{
  "num_hidden_layers": 13,
  "hidden_size": 128,
  "num_attention_heads": 4,
  "num_key_value_heads": 1,
  "head_dim": 32,
  "intermediate_size": 128,
  "vocab_size": 2048,
  "hidden_act": "swiglu",
  "norm": "rmsnorm",
  "norm_place": "pre",
  "norm_eps": 1e-05,
  "positions": "rope",
  "rope_theta": 10000.0,
  "rope_fraction": 1.0,
  "qk_norm": false,
  "attn_scale": 0.177,
  "bias": "none",
  "tie_word_embeddings": false,
  "parallel_block": false,
  "init": "uniform",
  "init_std_qkv": 0.0228,
  "init_std_o": 0.00447,
  "init_std_up": 0.0228,
  "init_std_down": 0.00447,
  "init_mimetic": 0.7,
  "optimizer": "soap_variant",
  "learning_rate": 0.00829,
  "beta1": 0.95,
  "beta2": 0.99,
  "weight_decay": 0.085,
  "lr_head": 0.00948,
  "max_grad_norm": 0.5,
  "warmup_steps": 200,
  "schedule": "wsd",
  "decay_fraction": 0.823,
  "decay_shape": "linear",
  "final_lr_fraction": 0.0,
  "batch_tokens": 32768,
  "max_seq_len": 512,
  "doc_mask": false,
  "train_tokens": 116000000,
  "max_steps": 3541,
  "dataset": "wikipedia_en"
}
Each number is 500 + 50 x the weight over the matrix's rms, rounded and kept within 0 to 999. Layers, rows and columns count from 0. Numbers have three digits each.

# layer 9 attention output (transposed), 128x128, rms 0.243, rows 8-31,39-63,71-95,103-127, columns 0-63
499579527421464486607526499512562569547501458426394453524430483523478493456421447459396523566528539421550520526653502428476571518548579557563401505450466311382384474607468451490395583456498491
521529564405589468528468460566478494528381508516516495544394545428452543538483474609444584503537573418393493476570441537453475493477467551507580486466469496532552483495385418557575543474531473
494431441538459578500570418506569435553461378423495408451443484476404460416428575585423470525423493433490460562532434580387490497495519460451556456559486520496573574584551512447532458564452501
636588464477438451552380457505391537538535520488497520537554500510489502432539401371433525507514485417456436451518552396443447469498506514544531509468492451451483547504454500587481582528504446
439440470581489462523460439367560505523575688461424425475647560573491453350493501536578445443463507533565547475504505451498388449496409481539477434568516466411545501478517478428365469555564557
478590498543510544419485559609373493526477403554571474578353499549530485575528582526520496526408526504458499643444492586438667476507593510458522495456566594509583534490348457564520431451412485
505525533462490528453422356631483432417341466563586518560502475400586543513491503513391561572585544527454417508425464464452446517564525604511455446439512428534564464428402547509415511476539460
465542541477498554494541404354609570435598490518594360542389555357404515582434399581417525472490486533510434555509566584564467523487589438408504492423410513418529561598405464640424382454434493
521521542559532549575532570664546477556360414474545507406412489377463513349499507620418514611509418495515485553547523625425596536524478404464544580555508326595568509519603632508519504398582512
617606544373504534606397575514333481517485570503526527539533533524510414511474415474454498515460472452510499454487572431531563506528557568526503509413496493337563463525441555537433532509529440
597428454490600391442549509591434365552462616512635434444443431556453476493519477474512487502403511728572529404398374659572523520478544642451488498386565500496446406668482553507568506488517496
342443517593456553551390328591643398330434472495390589471483536504427516513567599509581496588551411595496552427541425541540504570586538546503379530435530380261407425495512449610469638464502379
626450583440555506443412441435492491428407580456530498449538540510517440386391452616607469400526510462511522450492507389399539440468491522486614481610455646327559475425456489573550474564416581
347444591400552507518407518463526450599448497554583486578514376537462440535590559423473465439443489502393446596346494529686515514410564575454563529597459510429545303453556699537463582466426542
281427408511429551474400438439423614527587513506538435517588523622550568522589555498580522600506466549545528725473543511472546530490495388589352485418531588618490470430410469525534620465494468
373482530451504493455461340488554432476351488563572608569475587473455546509455527527633521508542514528451442349489541434498425515445547445431646493431450541463557602489396359646504498471441492
579454582482557541519443415349522429533543556497420419537512570525503442474467449635506529485591455410538500423538571479523428501536515506552497523538459504463522498560540474564401553597497545
624498485526418531484482427506457378498530507537513467448454441486507506644536580481372518422550498374443483513553372560600500486477524499589540530452512604428343434518489493480460564617349463
434487482512585595558523652485447508519639439422484346483504516509522586697557494581588479438454381452621581577466504591624511532489439434446487544477501459635538489449579518446474537423557593
633552452478507484472616397488428458663599420511500343562495493511501511514504490595522596514406486436562568559603446522513468457512551640435456473428577670656530553556332521343480498619515562
526568357508454517590558567480624503253541568408529689366470471363580564515591432480453501366518455504515522595465440501525538438479482429551506545475550704274385558495598531585546446434697535
472460468479446491529461444479520413394447489569406525487565471542544520577549627516532515515489534523501554666481529507454506384453466587569460582506472665378446385513495516486438562501596511
511446527531583462501416686556333521592459613483410481512462461657473435459482490593669519424378514575602513604501510500432670489444455525561375627523527616345484361460507542500576405456490592
385459597492477482462509516436621556478357383543456468517483460641423485660509601378590459483455538617489577604538501510505433596414483513418463473620398464507546467490460496456472417431374503
573524484451440448507550481425414489485454523539538505502453456486548512498541512428532500524511473442506545521468515514493505480493516430475516578445438463571576511593595429426544543543396493
551499436567427493451541502500560530464496450524559550455582503446512542500527461517482495570531480599479462458486578466531469488516461530530562406525488581455471530446485528555503477529487470
529503457502472505493526458416596548440562500544540482504521540468488486510489504447428542455489506457432457423508531485468476560494499496490588427515421530466503538464483583530425454512412461
490470463443535525496538430474442509504544591526550516499589486483453468518497510478497499444535537513482547473489477548521482528500516487559497494447434456444447490408467500565548450517516488
415469469458589515518613549419483510511469579458519573496475546531513503538445544577551423507451474482475542544488482510521535515524435428511415589508451485503497557574476474460528543563465521
530492512451465474516514485498463491429508381483480449426475425459530549494526499514412520445429485491444432512567417413460524575492511502498544409455536504453523508459481465469467519538410442
405465522475454451578497592645503560450544449504405512559417433543502482428558481556462426425537494526522428485475446460513419413524494550504648481482499416530528491541471490562484518487528447
489516460453591478517474494462373538451559453447518510466507501496494502501499503540508542548442451498482510426464451440436489570488455440501496458486484619484453414493492408525515428505517495
535444506496519463454472456493543504476497495484524612492517470528556538468478494509574556502542438458536518543442397427518529515474474448534453536503531496534542466487580583437469583555566534
456483471475527466442468501460433493489523509521507483463560464488446536535486506505509485556437554513443532532525467500523482541559578505477475542451537544485457508449523459537517498554513520
502441458556552507403465423545551465501515508498527443440486576580431489524479544480509556426518484494432553502513479577530452464484492499507438465425541509497535502395580511497523603432523550
488592548503521541442471435487516484478520482491447500545512473490496471499505466521524484491525469443559500436508525460423514490517524526511486518553550492499463545448510460462535504517468496
524490499480527496477522513504497526449468497480593472464524483472512544470461471450528444507507498494471493543498586439500493527460455510428469518514472482532530531477510599476473468485538576
533503459531399473490513431465516538448545425483448494506538460480475510512475508488486482547504517536561454447475570517551485456506505531497527421472455447567495486529517550530562528451500494
530518479508483494458570470511478492476488460535492466481577540475536517462528532496449524491551568506509551516501508571531519458511435510514528446527521503479545538524455490466522428575574418
521477487562536489484492458491504461515494503560509506463425498513500468575506444489493536452520502436540484458552450497474491490472480510509555455489477545487459528540498482477526476495487496
490478404519466498392557446512464501532538533553505495540498499500502471524530475538502520510475443495567516546475450558494512496553505533523487503492548513541456424507533510545562573518495486
482513532570559493527514536541445462530484510513517588492490541533494488499503492502555418513534527487478506519459541528463468528519520458488507534515549539496504521417506444416485477521487489
501478528516533513485480422446532530456430484474550498435540461504527571528443516594491561595450447494533506555472512438517539545499477414569467450481504451496564510462477542491523595474545520
499515453427506462483484406496479532466414479576557512519562510486572528507449524471508481520504443572501510502431479468513528502442580548574470446456502538516505537479538541531542528493438420
515526471521522499439523517565505534543558549467512524524573551572504514513499479428479432489555502520512451480496532472484554533491468498500540486544486450469478455409496566510470484484432481
513483456503499456463538442521454519522543498509474458464522554515507503455473507486497448453490546517539500493466426530480477467530461559535524462533519438521481449477469451523509471540453413
467530539540558524609478437475568560573515451504579457536559508432492459479485465472463494502468456571412490493463448527487524559505566547473461485513466476460455500493504496564445476542546481
505435499464513539445554449396534422522537491451534514493533484490531486561477482518498524523496492479474524515484458502524465546475424463546475492467434528510519490476468524438477521525524475
490514490484534530441485466543451505509524566482516486435527590453503545463455492563498525550489536481484448451530552559481551450533465486499475516512545517430480533506530544471544499457484555
432503478475538552441470601497517528559451580474571529501458511497487472577497538499495522534485484509455376443439605479500497490511450524507452446457545445505451591491551529530525521513645437
506527555459468513476523474502504513393507489505616523452557546562555501507544640472546559425499511448484496513479496525516496487476571440510556465553414534513521433543491454512566466516518481
463495501481496465529524582512530442517429456488505568530486484481420474540517524503564538475500478432502465513532535430453479497455547533519459525451460492530474514456547513435383531441532525
494569506492459500524473569527514521548460505499490520428485493544522539508522520571504585495560457447498436507535522402452494542466491454512431498469462566491449498558609482479478529479519541
457505543518443533452440519514522520492549420470499505466433408513542560445530499547471542562558535558602510528488494462506503512582474536509499407493550597526526513463511560567469416446545524
546498594504538520442524529519507545514488411480530484595613480550505509534504546542559456580570526523514599433524515597492469520549531468489536491460477483542492470455429466558434526490515470
532419517549556402464517450405514497482496577532474507532565544491533570491376434564532501478511452485574501443540411509542445472521389386576504533486488507335571427547529508479405560486396502
554514537569421537500561387517613477509545524475436334466586534467517506442443548569542443490494522546470576476588565477480512459510519504541507569568510411561486501496528545466572580507486506
484491447520479507496450497509492470529502559516422459491500507516402454454504477468469456539432523504399527428508557510454523531518460586484589543540626491483529477477463513465496480501504491
502490477514484500461475485502482545521569501496479512557503488497496520503495476439480467435479484523446469465490532482511513478479497490482514468553490519436508459480498511497493486568521467
451536455577491495521541530493518567514562494444453467565489485444546520442510491585471513440551524472542499531473507515474423505432441497461510529543473529652448529533522502510551498591530484
511521565534444556501510523454469523533499451482523550512510522466553481548455568518453509459502498551497468473532557509541517474527534531467482456512410481587557495474445564531522480552565520
488521466476427518509565570510514541507516588583476512435490427538525462488475473484532515442495550495536467483447458425447544477498464490514483502543503553540352443502510471508502532434580513
457532483545477543559497529540459415492478588517431535529548513458588527510534523524511449550460483455451502526486489470489464516462506491443427519533496467486451523500501505457473506588573446
489494489505527459547523473530463575536504508470539531425552480451543543516473502474558535511473469509557432462533445396472490493474461490501502477456520531517431469463534500464516494463574530
520521565511478525497559468542526477561470479451491591549483449466536544506507530496481448467480525489506565394465561475565433490478508503541473504521454477508570527424493526510482475490571520
590530479519523483490548592423503564515544459413501511441494435486597596485556527565498514506523537549485511503511599543568524469518538466443446510520492610495602543496526508424515432501569486
467460476463382431469474497521471501522490465517550500486428461503534463543513510460450547434492531586495496450518546428553618434471451502436500436514493447550491457557528526586524455453541547
473511462499494537465509587494466503496540504498518475495454498514572460440459495463527475479531575567497511468423496549475487489538469540449491517536539469551463523509516522529463489511535498
525529481520426516404538471432463470433539529460456519431605451437617498428513532506488540570489582532459552459525527421427415535617435492472518490575499442453477482554429571492509403551558461
498388460394476498544502533456446533441523434477502562499554443406484562507531492448533519555464514548519513538466591418467559553575611551524534511483490518567460494502519448522588499491539463
538475544503580480501467504497521498549447461465511573520504473508539474533495553517455516524503485484473490511550537420494484482538515444482447514452440474544569445493512499450534558507497505
448513586492407484486572542520472470425520502459502456455429474494507487486581453537491487500513524416540515490497554493566487541537518479541556439497452455511534555501495525563534517522415547
438504494547405477555503449539573566532443474512525458454428475499530509452512487438466512487517523563469501537531472491496536484538496508419551479467550415493536532494488465471402459530498478
446545553562521509503458476563506527581578497512517532520466522567565511451488485560501545484565518430491499577452455525532572464527569495490505491501495438603544431545410501594526575536529559
540519524466444529592559522542455515458444483472509441423528539434528557491526449508517468566471460526448498569524501489471549469540484603480532447524484491480565497494543477487459468494545501
447550556550561525520452493523490516534537530508489472517412500478443494511471445487500511489571536505491517482551500538484480524516483466525495548485511413525457522476439505513509501542483518
533531432556582494494528515491517559528538506506467459550534460568493534473543507497417431554549510479484492442469507573539493421577579473457532500595607536534491534505481464576542510541367544
455506499516430491540507572513524475472501466520458455531508452556439498493542533436464499607487497595476486518497577518485571540556577510398476460512515424488514529423430509578459513560418493
478443544467513507554479521517487509479446489440493486486550520559507497546532477510433473523462549555442463494567495459529519495505444505539440453492540521436584446579549455511557492499499483
599499441508469604502490477505498465515460588466522663489501497504499441532501474443514462586500487462453487468484594506552451458448508549525473534601465554498467530559569506461467459438484511
519528496495530561499435439487487500563505540448528636523458507515482427534508586454470511549491564442422500501516524517536479517452550455516468547512505507512499519518482521460551550489503502
527507511484499533471503569521463551541453491523532543539500466512570457446516434469412534495501506536508456539438501496479489484512498501478510477467510531528468519492547476552547458497485514
577524455467432500491558499433560468437508531489556564496556467493483530528513529486499432534471486556552464470431499495534436483505558500503520477552421498448500550550467521512489483430472500
582492512505483473469569452498507464506512584518558518420496553455549479405457498546567534495538519430641550523495510565519508458485475415575574536557481486500491519562468562502481440447477481
494515438423415507533442538590555416489449454514395543562484501548443546548524523486537447547470439409492430472449587491475522577529516494491552494469435443429516467394486528462373477434476425
522507543462514496545529537483514461490438524514518465458499485529483532510549435477499465520483506549439466528522477494498554539526492537475495491503449470516526537484505472468478505483506477
534453511442495452475473469505513540461571443464489514513507485538517520543513607486464497521506523469498516518491488519504484497497534460535559497511486476436481476537513492489510534487463453
517496534540564472542569436458552560497493488475572413428451536544493487432508459469539480420537567450531530548573447475530473455522465558525531533477510547452491496471539500509533523546528529
508520526500461528514517499476493434447504511492498516487484507491478476514465505447504497568461530552434534538526558536512500502498520485444481508582484466496478525476459537498480463552492525
488535441534482426485555439462496484472504503584538410465516527486502506434510471474559547478485468427512497615502512503513513488508493567444491538503469457523440576428479569490417515494453491
454507560527504482497521499533520446471444540530514506482478548475506515454464437519537477452503486492469496498560500469457488496537460477521494511486482519475512523457457505485473481493529493
490495615500553435453502530478459557550557529501453504456494453479498505480498522485461598479543557487496551513444426563497517504490504408491512507481524444483475524501468494476490544534477520
522510486554570454468488444484478509538527574502533470526464507473462465466519502515517586458609526383509463531549527534507478460483493473552510529428538532474395465490499522474503477462527497
429494588493577519564466556551528584519550510496408455542399514571431487490624522532446500427518536503474481476535495526526504506521489454437492512441603547506543431436496459500560491493531505
571546480478520531465535480512565498505554483482500554497496512485536506506477539560493492448468499478462545484515470510522463476469489502543526521498511608454410555550496476408454488508506508
481548489545451530493531522582542530485478544524484584515499499510490511477503494459516551518472475511429473515466561476498511505471524512421462478543508525459459568434525509521472469463522501
475492539523459431476536447483537428483462527579494558509509534449520502478515490568514483442544512474649561448511442497487496487509508452533575559507468592459562492590428544557562454475536469
495481474551571490470514559506480556482549595503476468501574514474583451411506475580493507433506472559543512497405473493510476450517505522495396455519570549453469481539571518537491459481542587
469476497476449457518499496591497534492416462518521509470525486517478537558481434465510533525535517470516410540557509484445503527461440509571580503487458502495483480494442433512506433460520488
# layer 9 attention value, 32x128, rms 0.247, rows 8-31, columns 0-63
515411550464588483516473513520412556545483441556374458516404495506485415595451466396413528452509543534543461567588581534436549482519497547500481546432443527540524550496414469425523484452477454
418465559520536560528484432551449493541507453535485506465522462606489450469581537522444459476484579482507580453471408576455527550468508484436465579500470528449503476455466368564524496586483555
544539459561516525461454507485559476624493454462432420536480548460529475528466531399481452554432515510499566526469453455510427407550520505465503475526449551555492492552402517576453467518514400
511386530460519462465515481494509548460537450560484547535463450523510619498522466479465536475574571510438454508500495471509455460405525517581480423499458512446534452352451534511550478470475556
514512467528495489565497527511544556513484584481413463474544548497496444498405512559579485445436510485408432466471559570594504368495479538586490610504417511479508552514661494512530441517571540
514549503525557504546475473493417447546420414571456567382475466564426473521510522537511483586477419617415539547514548538526472578525534546369473457523589555518480523569494468507473531504491479
490470479484493526460522456525450525496500443520538466487512340530524459534527464491462487466548448524569492564407430473473552525403542572472459562497490528472476497457497521452435462504510475
511566461523515523527596480443565523545535460491535473473538510485529445536512570477426577513467517525468496583609496471520474503533546470500464492499460567468495498558484509561475491354508508
577515492541560559532491472566456528517422578497558458520492478439636494559570617472389563482511545419593498494489547486531502550466456533504666467519483531449531460498508484453470583386506424
576496473471482490562536545418442495511464536550466506491474520492467500532559462498487540585500540468443465454502505497479493533516610522487556429507580484429575481528455531528500424502436431
473401404441539541534524580404448527475515522509566487457424492465453612479513501583494435521501537428496510531456365594467527382372572487527465464493452479446461383541513512418400548481526510
554552503513469519475513477452459615516566442447463444479547466545431436592420429494485497569454534397471528548457562536432512416465680521582638470454529423501545540498517472452464476510472451
481568532469587530412455441523446594481471454506486485480415478440495467486504547473599497425540576458549513546624522389555460516502493439557483508471506473605419448502483545527547505480464505
461450385529484618588512524530491441570602513487527555516399463502488453537448465442580456430475586462444533473541555499556433601493612563452441560459440489478548481478602539480561492507496393
529451455396428396522470540552565562511512507501460448499543535531485468340460564552408559510613480508491463546547551494571652526559541540462449514529596475529535510483546566513541469443497478
420520564443433542514445402475428518546417427456503469474501492533460486494542573438496452558495461485502506473527469479511497474424471488531464494486480503527524561472536530587432474507543430
469552500568573523359560452531472552487504456521466515562505509525547438517447487470507521510506542483469503520509452487553477480618486553498465557498481436560554477633526502578491471506436416
500471405487419452425494500508620404592541544551500429537508552483544377434531492508551521458472444468547504417528522507555512497540460461463513568432478484537482475470384557381480400405530510
577486510559465512592488516519495481482636448500490475562503384489492488504477484524516450520459476458517458577500465471558528560530435431448418463443552436537523548532534466447530531527502546
444584418469548412448421490401519492469433468546504550548550536430522490403433621525505616539435577430474510515533376513531510498528465485407420506541479566536482612572482558419440557507491538
473556548483500502561491503510528482458470594545496448578605577553465466524480432543430591462539507509457532562493473467520524446543481546510510427485492567470467627441509606540549451423479570
521443422513533459555512588523517510420552490524493528533568440512485447451414551425555537430509447504566592460499503524484532528515608597551518544555537564548491552514542593504549461450450577
514446440507555442446390507538459556528414571562453482451437452418539534531490533599493552453533500494583511438525555459551526575539569470505477425589536500518465456581534511506509478503526532
567541482488445473528436534526523465474480475505479499464467522495444458511499553454447367491476548508522482550474512514542419575478524473493503501580412485528474444490494433568482469518497436
# layer 9 MLP gate, 128x128, rms 0.232, rows 0-30, columns 0-63
440360472426549519547491413476514455556432527393459458528475503515530585442557478432424460520545476483513462477482522568556490518385511472556543504473540650511448568404489421622602573473510473
449612525512524392415484576537511495502534437458422548452473439450543662402535524530508485530509528536464355537512591531484381535438496457531433461449544454481601589501450516494524480398517598
500594432378500533542461395590512495493549492566407604454516455591592542601423518538547551445445560398454460472528545418554492488475437432406495589475498514518517506471466510568450643591520502
436527479488513524551516456426586541421583483518464437509507530490535505551487502483573485544476487437536490497479484501463438501477550478456529517535501521450555465491476520530562479456509501
530498542416508518503587495521539525545578465470452547519525525512485538464436457535503484481574511472432381532520531463488499540533446491507536494458539561497520500534527420508582472466540516
516473471459585506515458489488549505507456497439534558526406442485458508437473566425522468588341546429469552396404515417476498507395447418493435566545552515532462481477467407549443468455514579
505548545484533554530493447468402478469476492573452508549542507457523507470414546425458527489482492564418490525404442357479460517481579592493531451471523422580560442514551417525564551502451510
488450499526547520444568433467512529574490448466460519522525502600501539504452551509531561483549472508439469429533447523492442502467554497490597426617504551481478487466452496494499456585482498
516463472555515472532503377492531496497444535452584479442483521591511607477451500517523563448487494509445497551496509461443469468381464533538499483499534565452481508471538511523454464447512486
540291591513450526505472430490528651491524468485537527515337465477509558527425508504464525582419498456440424497547439467407410560494591475524473587413451500547616451532607499593452473537519467
516536534467545470464509546434532518445522545415425592500464430554483561517442604544426549450456519439467477498442479497524479558585502391432477465475634404499377468519512457538468489443473634
559492637510495399480482538544369552461487537443417511529515527472478469541392498455614489515553504533448500499470499566517440502591597538429462576504576470548557481454491543485501427520604488
524461509474468598473510530499499452495448545562515458511518513482479563534511574541498570596529597441373502586497566557504510485549487497378507546493473561520554428482451474528424466501524458
539401473549473633498521545455589459423439526481499416576506469535478452459428488457470391513392456535462437486517543577408474509538526447490471452476474428564557451473505529535524521473504473
490468492533496478456484440445476530524509454565494480585405474532489485491530563562467495454411538367565559482553522495571500584492486540502573475652560507523544491496496522574462414496498469
458417476564551518486538469571505497472467464419533488561505511497468512517521556466551485450456443494485500373551501463509540463446534471463485431455518487485520434515491430540480491530518477
456550655611478569480540522478462519453533559507416494588596488528521596492467554430603458376478536506545513482574444525574574521440540527536532470549512395487575538552414502592469517398555481
473437599483450481616563519484512508578499600495525511481389614452483491528455524440507470486437479463462510474489467356502563525589570576470470414547533429506476481537575448477569495460478578
490552469502557546484498442522535512558505478395490504470399471501407530485559563478427495486448504478556437428527502464511482427584536457561566521532601563530516498521487592553485422448536557
509552616464533507475519593527573511519414529484480453523450397611465524613506588533539386533470460490537540456526590429495540410596616504517505415515544406561502438448483581470420522498623473
467526457519547485547536547557481475572532462495487465466475516506480487542541450471450518515497509484508579544497519530481577450540509581496432539486440533573535492498461578514479566495548507
524503609500600533433473453531366514516447524481465617466464624535469507457485498539449549538487487453470549456505502559483453519573449464489429555455448468546594528535515510524498498533505374
513531510436477528473530462480633513470396449471480462474358513551484455491451512484432568502568474527586612488522582555468396487522462502486458473524515497558544472546509487506592468569537556
491493542456486457477477503524522485544485468489512457550488503549499558518547518525448524529473610463432508413527496453521509544490543576457512491449477548519536484533501531524526483451556458
479519559423488397437482442513498514508524516421497506509464514494457501580513545523545610425550554550530421489570515503518456547504526480452468471503399490513592527467532511518525499461500516
532497505540577584410455437508563446489497601519479475446576481469441471483587588465489471502459467448516475418508534575451587477483547476453471586446423517454485481460499523535464483532478407
503540506564507527502528519509571394541569516495480518372508438540500609454443481551520525449552603539532511472480529475536483585390511464446542462392544502613493462487455522541496385507505451
462408543482486522430449555516520435529441486463451480600399529574468450588484403461498573500561443488516547510498508527543506448540527507532497472438547496457540449516515490558537450437573462
484478485534472439465518485490495503528545483535458528467556459499493463467482420518538501466542510460559619503516505501510515455545534534525492446527435522400548460557483434584470503540514507
386511461471639550582537515594512608493486621414441464483473462424504486600514562469472481592522406502485483566393544512425469475448513569540504479552516478528569480488488485575496494532453606
476496562431485512537460520542492513486436527608486488580456532487553570460566511561536425498488524501543524527667494524467511435455503450508483538509542508468456498479545408444400357519535477
# layer 9 MLP up, 128x128, rms 0.241, rows 0-29, columns 0-63
538566510442472555448507466484486578518494541613445486417534458506500437480523468471519522376523544543439488565455489570562490543519563464498469445545482489440474536592538558450528415492567525
533528483494472574507503417552455528466442536565472582530454471420425518476619493461583459453444496445631603488564517492495593481537384568574378491506530557461536538497369460561508624489516500
560511518490519448491566452524554450531530512484485460529569556539543475563450483520545481459587516501403454527646555524543482499470470479412446609560518510480542445548507520456607579500531499
434511520546484567523460462470495564420548500517578509481537544514504522551519472573476533460563477529521536513469547592544491510509479477441480490499460532546491504402516490604412481474512509
566542503489545479509484477580471473503591501460541509510576429501553452477480400580537456602541468527505500594548598469534506512523487521554544394528506528462466581480557465424559418465448547
583547579400500442506605504455547549547425542571515420527413549636444551491538468520508551456438530452498496513564580434468470490518487524523496521536557428540594552537531483561448493502496462
507475521488507532512537440514510475557520553498447486449557516515541517502543522546551524468432514600530546623497503456410567499474547550426434413474521513494481434509601535512489483479481517
489454510500468530475562488449451548549521554427390464593522549477433540514493442566571431502435541475521551570462576414516462445524511539580590439544487498501545468410466478486422502464415567
463506516602528521447508509521538524419524472507572534450532497487501493473544428507542510546499535468485486479469480504472505453545504474454480522490485537531504495456455434433597516512461467
479446508478475514615537426413449484446489370530523469510450510511495527528462503460458489537505602626454495493451561458518322516416535484591356550490492443494463500429509495550478509526471558
532488526546486448514594517485480563538399416429467460484466511420469488558508363506543474493465446484478421434566487489481520561513484547481486411433485467449615404462546424589531530466588469
550483487492509496518470517473463561596566465526517488525550531490561576430504479474518436518590595473476441532538437538499589499557557453592557484522384513521472504621607469571529464530536540
523484519462425516524456669532460518472408572506474444540533486465541470517518548525615506466485530444425573459503573500464522541491527489471537492538510484461490462529556449485468452467467553
494507556449503607539394551465554416478478576470500479596552486484541440564487521497504470416432433543420512575583447496541566564521459559472501464501484464460462533460513531488520588475517438
525531602575490500493381485570507542473632518500462437447522436454598502494451489490493504442548519528478517461481480412504442455495508464535508547518534534510571494569563472516514479435460464
421531493514422545496423466534572463537526534548477468556515476491516566487599485415498573540492515543475508535441519426443464455430536524503490479556556399496506628522612502530518543448469497
537455494528517502545551539504523500454446520625401453530585608518476468511535476517509424441557581563548496524580456558449508485464506501507500377539423482498550540587507521481338456502557456
531500604466515508466451466604568508584526524475455458386535522510452512450489487431521488441488464411557425485488493503556432581526546517518429526519539514516498490459562447425457501470572483
481461520570438594495514533476438511418505515572472389501537552507547469503535483480532480566511367499540537446408490391513601577462401496543458450481451509547562532533453449498503576542462568
491555640501483487485506477497520557524466562550470336444544474426496510554485459453466424494423549508518562608474528490448521419501536548557465569529530479493492536367437490615476556554489459
431457514534515502503477494442523508574439526500505531481542558511470429473463486419471507500545504580453495479489536461489490451484470519455461487614411574465491575466531551551480565532463505
466473457542535510461493405443513468452466655536556536431476567572434551560455539544528520451491437480421534595505538526556505547492522489516423562450512472449523445499462487461489514537511572
453434490564429470538429522493548504559537458587469440507594422469456515470485504506456589472382495471444361452387456476422481491464564463619489469490446502544532500385578476554518527427465506
438437538517469484553539536569561551424546420444501507442534530537470506519470486579471507454476615466501582446531412460520480501464487523529458495585479432454516475501498584509518543396612517
493513564495493496430452540471499513406433485456499462523483505557369544559485525636484405576571485562528519456462476581520538525458478528488555519602469506567495548525528456494511559583605436
518449460472572711469372425500490511540504477523422519492482499443489526440452473498507540542581388520526489503519461548487514531480569469417457478490525527491515566468556545483507555522555411
473508490477509511550450514494473605474546450538516436543437511530509475509522479449510467565511588373553514446382512462582502519565489547527503492486442519555519545521487481531526428464550551
353470479531468553529504551480556460471491461470515483648468564516466520527449503504474578499508425522446588471495477529428559442451466506543506420510508446552494512557479426519500425423518440
478529542514489506476528502589491475493498334505487455489490472482576523550489482474522482483585530500515491436584462483447473474510483574420536416500478442552579540528492504524530464531512532
473514570561477459595544576403504558560444446431496460575548548469499575462521523498591551444581508488512490558596515518478485508442506478402475507445526493607468436431491517531481575525465499
# layer 9 MLP down (transposed), 128x128, rms 0.226, rows 0-29, columns 0-63
471559616520497583469471496493432509556530536636460477536420416454490570457492426524492459554414585540423435586533579563590397559525562499489470485542496539477466545487533475519531519527461512
553487504538471535601508520517507562418513476502497516553587511483591508499426456480442478450558543463536465512565306511433578505561514518469538434500413514556569529423360593578452590470482393
543392406512484534359380466505433556481471499457501485467464542529566433525573430463516508476534529611495469476618557488439481452496458497516466467523475532520480427644549471412524474584516435
539519517455492484501539428532450506481485472476479546474489528504512506446448499481556465519485483452486459512524470457488596515501460504491535506531540511506457507477461519477506551501516535
510470455541605542522450485554488424546540481469504609530492527444491484504493452526493538437508505526499476540461557626501548521460510544517521432525493489473590552410502504448499616454396454
497432467393394471439483527520563569503487412483479515541458505540493486576459544554514498633539539551541497469427533470509483417492537399443456598509570547461457520451502476565488505553456472
511545517527418549509461512519533497500460532569483458524526503412500569627511546492498543448528480504562515482427581549525480492465544500505555503462513493438474494564500457558580454463475470
488495522391456498413462479487450417482511464473478381491509453432532521459509500511504479450412542536406591541472554600438477562591486523531564535535487434531415475398417431469569525513524528
417530503469464538442565523507508498530502538462514570474552508415474508532417537448472455491469559491474547500518531459498495415517463479547487516535485562486454530502508574412492489541517557
483541512562501447502398462549494537505475509542492559538516548426465509561518549522473501504553441402551539464514519507489503491546447415465539529507517430476481545536608558411476493467618547
478517461507486536498533512477459492499462561540536449474521432416566430391465525497524352497386544447499432505543579558513439403545555591610466486445511459517461499439504433531517562470522497
491404493483428598520461570556560479578522576528480496471543530527443425529538503474460540509538483463514436538441452457488611441517589541565476429521479475505556602490524442497556567488491505
464451447489589429508491473488478413537587552519529456481493501467466560561506511614538596532554521517547556569482470468396520516511498449455528585493438480512539533463529496505528497478407517
475464429466489496508462525453521447445486492528421432438515463549462498498455465564543501562455557537505558439392519544553560581499540478503466471495569442531545445472528388469491595472486514
376467510490601503550512532470564505491576454548486451537466461526456544520500466528460449513510504545438475489505460524472558502521488538526475446586592437438554516554547429534533498486506472
543434532503460497465472477436649483486515434452503495540543522449515587459478581497521425482483523472455475536451449425494531523507509600488483523495521482461520468461598513459538533531579560
456499520596501538470612492494587509563501538573524460612487474434470473422479491452499498523557562404457556524377460511538493578442492398499458524511508471456440457531447463576621606500584563
471548558551591469499602472534502448541564509574427497476539536542522572466487514556526525517577456531425545528531511530509432624440573389521614501488516525480489577527472580514446518525586528
532486571513424420551548567517541477536512492467499478495546504560510508593573571550541412503482466483549396459525479537586490478444560412481480554450497596525512449554547528550485505488450467
454456563544516486536505452602471513474551470574487593553412449402573447443536458469467510462433467456453545503579520480474429469488448571433503475571456469551504501418514459417545497478458472
475498468492569482515500507460475492568518509521524441499441484562492504509488448539494532488500526494537562535452517570509510533509490535511487494463484499473521485553514459551518528456479478
479473442487655487511513504514447459570478488478533537463523510543478529587465521556525521570505447468425409517466510536511469519498477473506495510414489496459511508496491528512444509471413456
519525459479515464527447471432487396527441592575408505584581527397526586503600545515467557417379483458524472560486507473436526503476527513608422533438389518501585573459532442436612546515514532
533423490597497465470580451515449520492481526594476531404498537606421461505476502504465540451506490514452491395481540633505361517563527459504483546484498445573502429566490488613547510425645499
454571603382474572509570579522536487457492557510440365478483482539470436461427589464461484457518487606500414457509477516447595517541373533529504488597477471533602478597436473449578477575570495
465524613561497517467475401490575533570541499528423445485552452543477582395543534445442514472476363461567504428542508504453588526431530591454471531395516545472509526584578528592505472611414402
478507521527594514587558484506506439492542548537568537425519560625484581522520437610453579508506466483502514508572560340507542473573481571471485467502502403500477572452549439465449465464585479
450443545513554555540450488552440499507520479490472509594499486514429483541560469476527534514566541515507543447471475531458509486553593472403501493438545524498504502527478494545507488481591570
532483539466455486499542547387460566524503587477520429414550487530518505492494547541477523474551500532561601457470480531481539518516510524546493521489476535482537505585504401582490493464474492
492542572564454507579546512440383461582517558503396430500578508500502630468494571528604540467451556531432413484542461435475530530513545614500493505466510484486582448470531470474523513396514516